{
  "num_hidden_layers": 8,
  "positions": "rope",
  "tie_word_embeddings": false,
  "init_std_down": 0.00537,
  "warmup_steps": 376,
  "decay_shape": "linear"
}
Each number is 128 + 24 x the weight over the matrix's rms, rounded and kept within 0 to 255. Layers, rows and columns count from 0. Numbers have three digits each.

# layer 4 MLP down (transposed), 1536x768, rms 0.04, rows 467-483, columns 640-767
151129123127162135155121079104097119082157168107134113068128095101140124128139165087149122128115104199098144124140152084157111105092133137147116129142168143097128135096137084092128106155130162126101136100132157112156132103074151119129106129125144124143131136167106179104137177125123093130117064098166155133124125154123155102104120136115124113074129132155102159160155103118118138104116
086110147143145089102139144094169129148109097129129160104129167102156150127128161209173144111124130120123143126115147118074138149139128151086117122125123113171123150168105108111101117160150157102160136103165144140109142155103122127100099106091142107150139139130137156136123119096110130102132150105154143091069094112100196129144085128156146144187102102117155147098109146118119130162176
090150130130163102077099153068083207188088123132157148122080121128097133144142099145132190148166078096197172134153110102140111120118148133126105096156130135131147107102154136137122106152131129140157151157180128154110100121115141110151153087131144125097142123145083108115139100102117116095119130187078079110128172164156138143122093138127126101116117128150157129130153100131113093152110
100114109082121135124129094082151108144102128119108145125129109124113114088117142111118087144147113153094186116133095159116112113098105145136165148146182129141112152138148138135112116121111122073166123107097152118137132122177167138110114130135167139090108131124093087166147140133113153116139143142137121117139131135114100138123148080157141125116159092139093104133083098125105154098124
159138150141121085127168119120139121165139158134116107145109136142125124083136128130161124120105170080168144108095111144135107124100097088172166164138144132110106162128127096143119131175128116142169109074092158142135102106132114134149101170112093132104131143135144130111104101169113129100110142132090101149124103113138173120165116138137134108138154113112149130113147119103138145076143
125132086155110155182134143142134135127179112116146110146092109110113149136139124123112116103179141130143112110126150147144066116156138114124165143147124111144180100104164132113111101132155084115145137133147128115150121146170128142143130143145165121122190109153149112155129125107140119155141132153128114157063112187130131114147111116112118088144134089108161139083127164067191118116122
154117122098152124131108138118157193147162137137120121149140124132131138130154115158115155120090170173135161129135153127141159136170134163113111126098157159173139108128131143076096138145101165113048127140147099089110077125119122125137136134100122169115090117120116106135134099152131105145174187133099097140113084127151103115138117125151125201140061173128153087103149155135111137134147
099131122156174111133150153184101146102176114141163141129118142157161120089113112126133120147139113097164146116126123095162144109110125159109111098126110147104127135123119146118124161141139104137157132153102111112134095122122151136130115179136100117185149127109105137134144147114093163081139166127145126126106122092148134139107129145130138197149156110126159102135117129121173109164153
147111104110146099158111141101133108255127090144133132175137135141146128153145100140125137091134133149170153161132074152118140127118131115144125123122128131144115135122164132142082109146146113141146125156118114130165131141166143105138169108099135177168117154123126130118133145137174125119121118150185137137123127118097098182147157153143076149127134097100118151112149130135137146118145
099124136120078158138098133180098110209140099124137118100139137117115139142154129150112109149094143120095117150097118113125158135122127109120070130199075100128098137117140122162098099051108117133127123131148148120129142134136123107119091138155160187085129126176127142106146137146106130068153127127134136108140146154107126108141103119140111144129111085116172124114091116151114121132114
128169107105137129096127158114090114004114148129126102129144139148124125156108126142104150108096128099130095096117169125102113132128139140156097130160090151114133161106120138116119082103117129123166136148124120105156091149083124113120155128121118116132116108100084141098153122143114061130130121140146144115140095145123147133153128137108164171153136126103175108113127167082146163110096
109116109090128130130127104115089161111147175116158137065143115119116115125096131125175143169161162107107133136092101123132140185138142088175128110120092108134100128140118148128115162137131130161120138131126134115056144152119107106068147116156162133131148155140156075145153084135153129145102139147102124108090095106133142114126122157166194140106171106131101108156117128172129125139149
163187124117160136138137111105091102255131132133139126127128135117156120102071145130145120119132127136159148116110105093097114104144133146135102127130122114142129134127130161117153145118129159125142147137101135144144139155070127101125103105060155084120106096142103111137150147128113125109123158136121137122087122128134128157120111109123141152137139141128110146111117102106147113150136
132129121140166109125137134136117128255144098120140123106127133097130101150154134133111110146114141136135127120149128127108142158084126102140145127161105095138126105107152110163072159084131144178104147101123165146131125124187142151135088142107114129068123162132097170116120148180101111170133140087119145098181099139136121134096147141113125126124120130112126094163115175163169093112120
092096122158138131126143153138146162081133143139127154161116174148125113129092090121118114127080134160180149098168178157157158112110137135117133081152144182106105107174144130149142157084124149117132163144128139163135068108134152120139125118154130129156089098138112148149101098120122078118159168125119149126164122146122124116149089126126099113118159133142111146163118125158160149100133
110126116127099121162134135122127123073081163119136089128108148144159130105144154068094143095131126188145128123137189109152157099116146114107114118110155138114143140108145129154111122165141160105127115120092108114149150127139161132113131159160160123146154128146086137173112135175117138088171136125113157129131132120136143164129112100117108128147124180098158150128120107118135122118155
085158130137143119117139144123150118107115158126144153149099127126127136151139081149118114143151132135116098125118106123142112153132153088174107102090113117095158129109129120113137104128121121123115133145140143100126131175144132080113143121121176147118110109133113157113072110140093106135156132152132115106138123134140147134109151120122118122134114154116144082154082108150127095126127
# layer 4 MLP gate, 1536x768, rms 0.0465, rows 468-484, columns 640-767
123142113162153178158132095146146126138117170118100102143103128090166107118129118086154152125121140109134094165125096152105121123138136125090147134130127136143109110128186128122119090159121094155096139100100084096151133119120142147130159154097086111137146119110135090101098152121137105132176092160115139141089099137113156107122122126126116132107098104162145153182104137132133087147188
108099148146106113132139141088111166120109142109124097113130111137136152131124119122133143158132093113135127101063165126157145101124079105153111153085118083155135088137152117166119108174163099141139128125139141140115111152135125130121164138142098113144131142111147089124136139113108147147120129117112133129122110056137122124149119110112112118163074124134119130108142176090094125114144
138161128092123119124153178128112117096155123157129139169140138165158155131108187091156144049139126066166189134112116149129121128144158102150202164168158115119139078103164141149144143153136088169122148146112136168159182104138147168132121122146096115104117097151096118096148111130190121106102158130124104107153133134135130128161131083123141110138187100109136132086089166136156141121139
100144131094123148134126122144076089120135161145119154091147114140139147127085130101125083133148107123093114145169135094136162098149135131105094091138145136141127160154106134096156118169095074110127125149130110137139119107106124114102090148123170142164081126116152148118109100103143131144127106157115116135088139098156098089156146178137179105130152133078136132127106069187122138102150
133085170138179136102049089100133144122162118111111138167158123130124185101094123080151130150134131131097170113150136128164101131136141109127123147153078154086167128133126147089145122135160107133127093115118124122163145116093173144104148140143139085117120137133121129109107156110123110121139148144158145143119137160125178127090094161137144133153127173087122109064105103154141087119135
087085118116154146063138138172170107104107130137144122121103156112141138187096156177133111098112129086129109117100103138134099121108111114116152126138162125132150170144101137139147119166172148118168105125116106113095137113109121085140090118090102137110164112151134143133101119120146151143089121128130105134148101144128141139159119151115135168073125124132132118084124116133112153108155
088154157127077146134119085112137141073127143129147145100136088183095165151136103145067124162145130104132132092146116111106093168139132105111168119132107113138076116086147169164141122162123106091099121137099115116120155123108097106120151099133133124169123109122099140172136104134135122154098098098117101154132111100133117107122123154092131119167077130132133128139140131122128122108133
141131171117106114127142121146160094132126192132171103107167126123140153188120144107147160148102108129135128101093138110147080170123099140131086093104134112123151142134143119146136082170075113137167111108134124111112144115142145125096117179117140133142127088138128084119083145130144152102132119114153144118111117086138137165148141162100101164111152188090085152134119140121127139142161
101074104134129122117133080101088128118142124132095130157125149163096131100105139113135104114097135146113149116155151198141126122181134115078166090113159186105083146123140117115167132109146160124132089090092143197145173128146102085156135131103138145145138106137123104137100127154138147148125091121136099115125139176145161136123170143111139119109088178136131131123148134117141134091134
111136146131125143131147104103152106099118127085103072131132109110116157118142097164144135109058142146128123180136155134142138101151146078115156151113105152102101116128173139099151103153146103161106152127117076090122089137120147150142160113101136086167128087103113114095099133095113084098125119134115104160124110135145163109119102097141143164094156121121132124158152154120102117082134
139136145115161127122133148151133124173138131129142112148165116160120118123096130165147081103110145112119145149128115161146122157115083095142184121134129088141133111146122149133112119146152133111133151121111105111095131131105123125090100120080147089150126072145146113188131105082180140111116102086122144153091068126128151078160121122117083139138110106111139130122129105154111168108111
171118140114137145106172102145142125108105138119110135107139126114125141149090167123115136116138153154106153140084113137137159113103118140164136163132111154134083130126134118128169102154138125139152106151147144165146139163153147115125131147124113089119112121140144128106148136131161145126134149108168123128133130118098145107125134122150134110116144134124119127149106129133073141110142
095116140098084156140152119141074123125132138151116166081144131135140169122109154112158144130148142132140107096128104145143126134127134151074137141120154125137114136155164123150124109105076072095146081136126123147126134131094124131133089103118151148176147122083144115127105124119169101124125096154124156151119106101121162104114162145147128096101108113126147153130123104088137136075135
135091146100188152124136082114129175102141148118106132118169125148114110140104098104090112121153112146109149166127112110129113138131120119131155123105169129144137147152126077154149123166126178118114107088099110099156164146094134135111125156133126134107175119065124147126088148138128115159119158091136132110149135138118101116156111123158127149113155151153143134108114168130123115166151
122113162124150109155152122162097138110124118131113121137123097123099129174119159108115147125093139149142112133182131110136100092071147119125163114131113116130127123106182130173106104142132112126155111100098121141137122140117132130118130129091127108133105132147120065084078090165095129127154144123149152134132156138144114077144107121149124139119107144144128150108113136157125096112154
126111130136154140129127118126085127104106117081125119151139149143124137096102097064122122109140081162107133152128125135140110131180098110157153086136168139100156148115086162123124123147117166115142120072117146114192137121127125112148107107095120103196083139120113127133110108117145119100159145153121138151121158189171118082125134133102137120110130170134129110132156076164147170113117
089098134151175087175119113141124111129136147107109087112164124136133108106102104106163173090134157164130097170128153112143121096095103124114134161088157186148137136087140134121139086096143103151162103121133148128138143124108142185134106143159111133132151124172093112152142155109079110144129162137174097102162126125101110085154147096093125098153132105161132143125099144157124117134156
# layer 4 MLP up, 1536x768, rms 0.0484, rows 468-484, columns 640-767
123131093146122131135167115141150168114119135146093122104107104135151162117131075111145172090109140120115120131135130145117113127107126169138167138137086118142126124117169099161107112130125092116129138151110141131162124163074153125109133118108115104126110128159104155142120120118132135159149106113136148110113113111118132104141167082129128126090126101115123168120092131150110128153091
100142117104109131105090084120104129127110145147102127115125124115143123164141140138091119110175099146174126072130146096121138091130144136150183087155164145123147149146152112109114150117135127135150105156152127103084135139078119138116118154097116103150098115150120147103146095143142125071119137110114084109141108110074123109120152135127109151151113135131101132134152126108138143117099
131125147138166159141103113142117108130173133127130115101157102131137150116110172087140097151158130103140107166128106157127113142150137145133135117088127139121121135112110108159104143136121114135141108139156162122150148129134161113115143146098101166109095135086141101106142097110186113172136133125121113124159119121093102097131107112148070125099078093155179160135100150159150087132108
081096144136112120166148145140161116157095112114134124117091155116126128141130125141088131120127160114145127126130148059126126108083132130093146158147138157093139182154156133112128107124112127121137102124114123125185119142119140144117109130115157125165103124130124116117115147148144141139104124165132102126060078120096104075094158132146112096096139140147144101146103104122083135108142
155155073090113104153114140110145127111137124167120089127115144138143073165190184153157143143131093087116115129178135133085131114094117113134100165072133110088126135090126136115127118168147172088103137154099137123122120146111125129109097105117144187175093165097141119125118113187138097160078128116102182131116126093111124161125107100112111179136155129116146130117149059131145149134133
156101092111102078109152177129126166121107121103098114112139125144113150123125119115149130149108109116126152133122102128098121113171149084193074144148129125146110138156091148090090117117128096104114181113171127123095117133088093129139175159179113148132142127098109148120130158092132159112152136176160127116129128142137137110116130134094129115173098101126144139140143085126115117144105
109124142100122127138118104132175172107113099126169098117143124177110159135156125103130148117096136135135126124135150126143110122149145131104117131098163115134090157123157122112135125121110101126112139109134118091105114109144149140159135163168142144113145137131083117170148149103117146148094099079134118100088121119130111099092157147128152134147111111135134162108097153140156118115113
151114161148162126122122137121136112145126205139106132117141116137152140129084127103112112139091122139102155101133185146133107135106106116114153099139136136136112132102062141131181140160079138135145093114109145092120188090122135147102121142121172124063148117150130133145106150157080126131109090119117132121111145158091135154119150132148196097111122138101135108126170159119121140122174
105087122105108143114134119142150101112175151148129123169125109094114116115141139124139122122088130127112111118134084180079139138162119108109171092101129161128158101131107120137119162099099151149194142119143142101158140150146112115158087123087123153118107120103115133175153134129140109142139105115155114155116074166145139139174157157108163091136085184121119074128141166069144132096117
101139126126117112129097124129140144150120117144140137131113132141132100111123129087120146140156136160090148095123110096143104126095094142169115125136132162101113138149121126131138171139109169107134109117113176131128153134123164095142142112137137131121124139131132136147157124133110138169112094105142154120141098093135135119130130153152163120111099145082140097101127162140135197145140
158102152139121127107118114096138114142101121129122097137105132125129134107158142090157120160124111154139176118098149108142132122169120114111128122117096129133134108152090149128131178119110132148152129117128136114128083168162159090130128123126120108109121137128131118135118106141053167154078105164107123095072111137137110086129148128136105136089130087124174155121120150118144145144090
140136141147171144173091157114151137150129161146134133141153119117123105116118125080169101149148111129160103174161144140119140134144178105131117121112156121115163116066129157154105163116093167123117138105096116089084125132094124129124106112097146145138138133102124137127104116152098089155152106140093118172122124106196095126124130125125138111163106178160107113155120150090150123081096
124155108126109160131147112104095112114182106103094159105177175103139129161086130177164106118104162137145190086098067113146170121149116120129165119117123110149138121127140081163137116074127073117138122151130146130126115141119139101128101099104129163142141141082137130086102119183125130121125137146145137128137115128145118141120198144149108104110119113103176156100133135126118127098140
143134109123121129148118129132127111143117126117162103131112102144122128101139126095111109124107111173085147127115091063134117141123143136141142136099127086160135108144116137104118114146135146170129111132112137157121120132143120144143125101137109123175090127157110108149131066138108128144127149101125096154105128135156115108124112165115122151118143105145113151173121086134172153101132
116174128078077144149126115141145147123147166134144118073134136134146153106130120177129106101134115141161114163114109148120144168123140160167097151128120112130116120119093105143167154105122127092119116149106158122146155140124119132149141130136126097106129138161123177143135145135163113110118149143125134129135117066109149149154170165148162110125097132104167099147145145146123116146129
153152136110169134154103110183103129180149143154138175149137150089142137133114125109141115103086138127099161165136172133132105120122123140095140136101143104112147148098112155093141107153088116107120072116163120091140158115108139109107130087111127092140123137111165135108127131148132152126098105103137151147108130118079136119151083123117156128113089126124133102092138172147147145115116
101104147155118147160126107146136145149119132112133146148120118113097110148138108118152086164184100152155119070114108090118137132127112120126127137123159138158126084105113100126112123123147168146110147124131106137114128148130140111105137136118142132094139122083145079134154099171107116126140123110099180138139110117140147150112134140112158172171131121150119135110115146142090101153144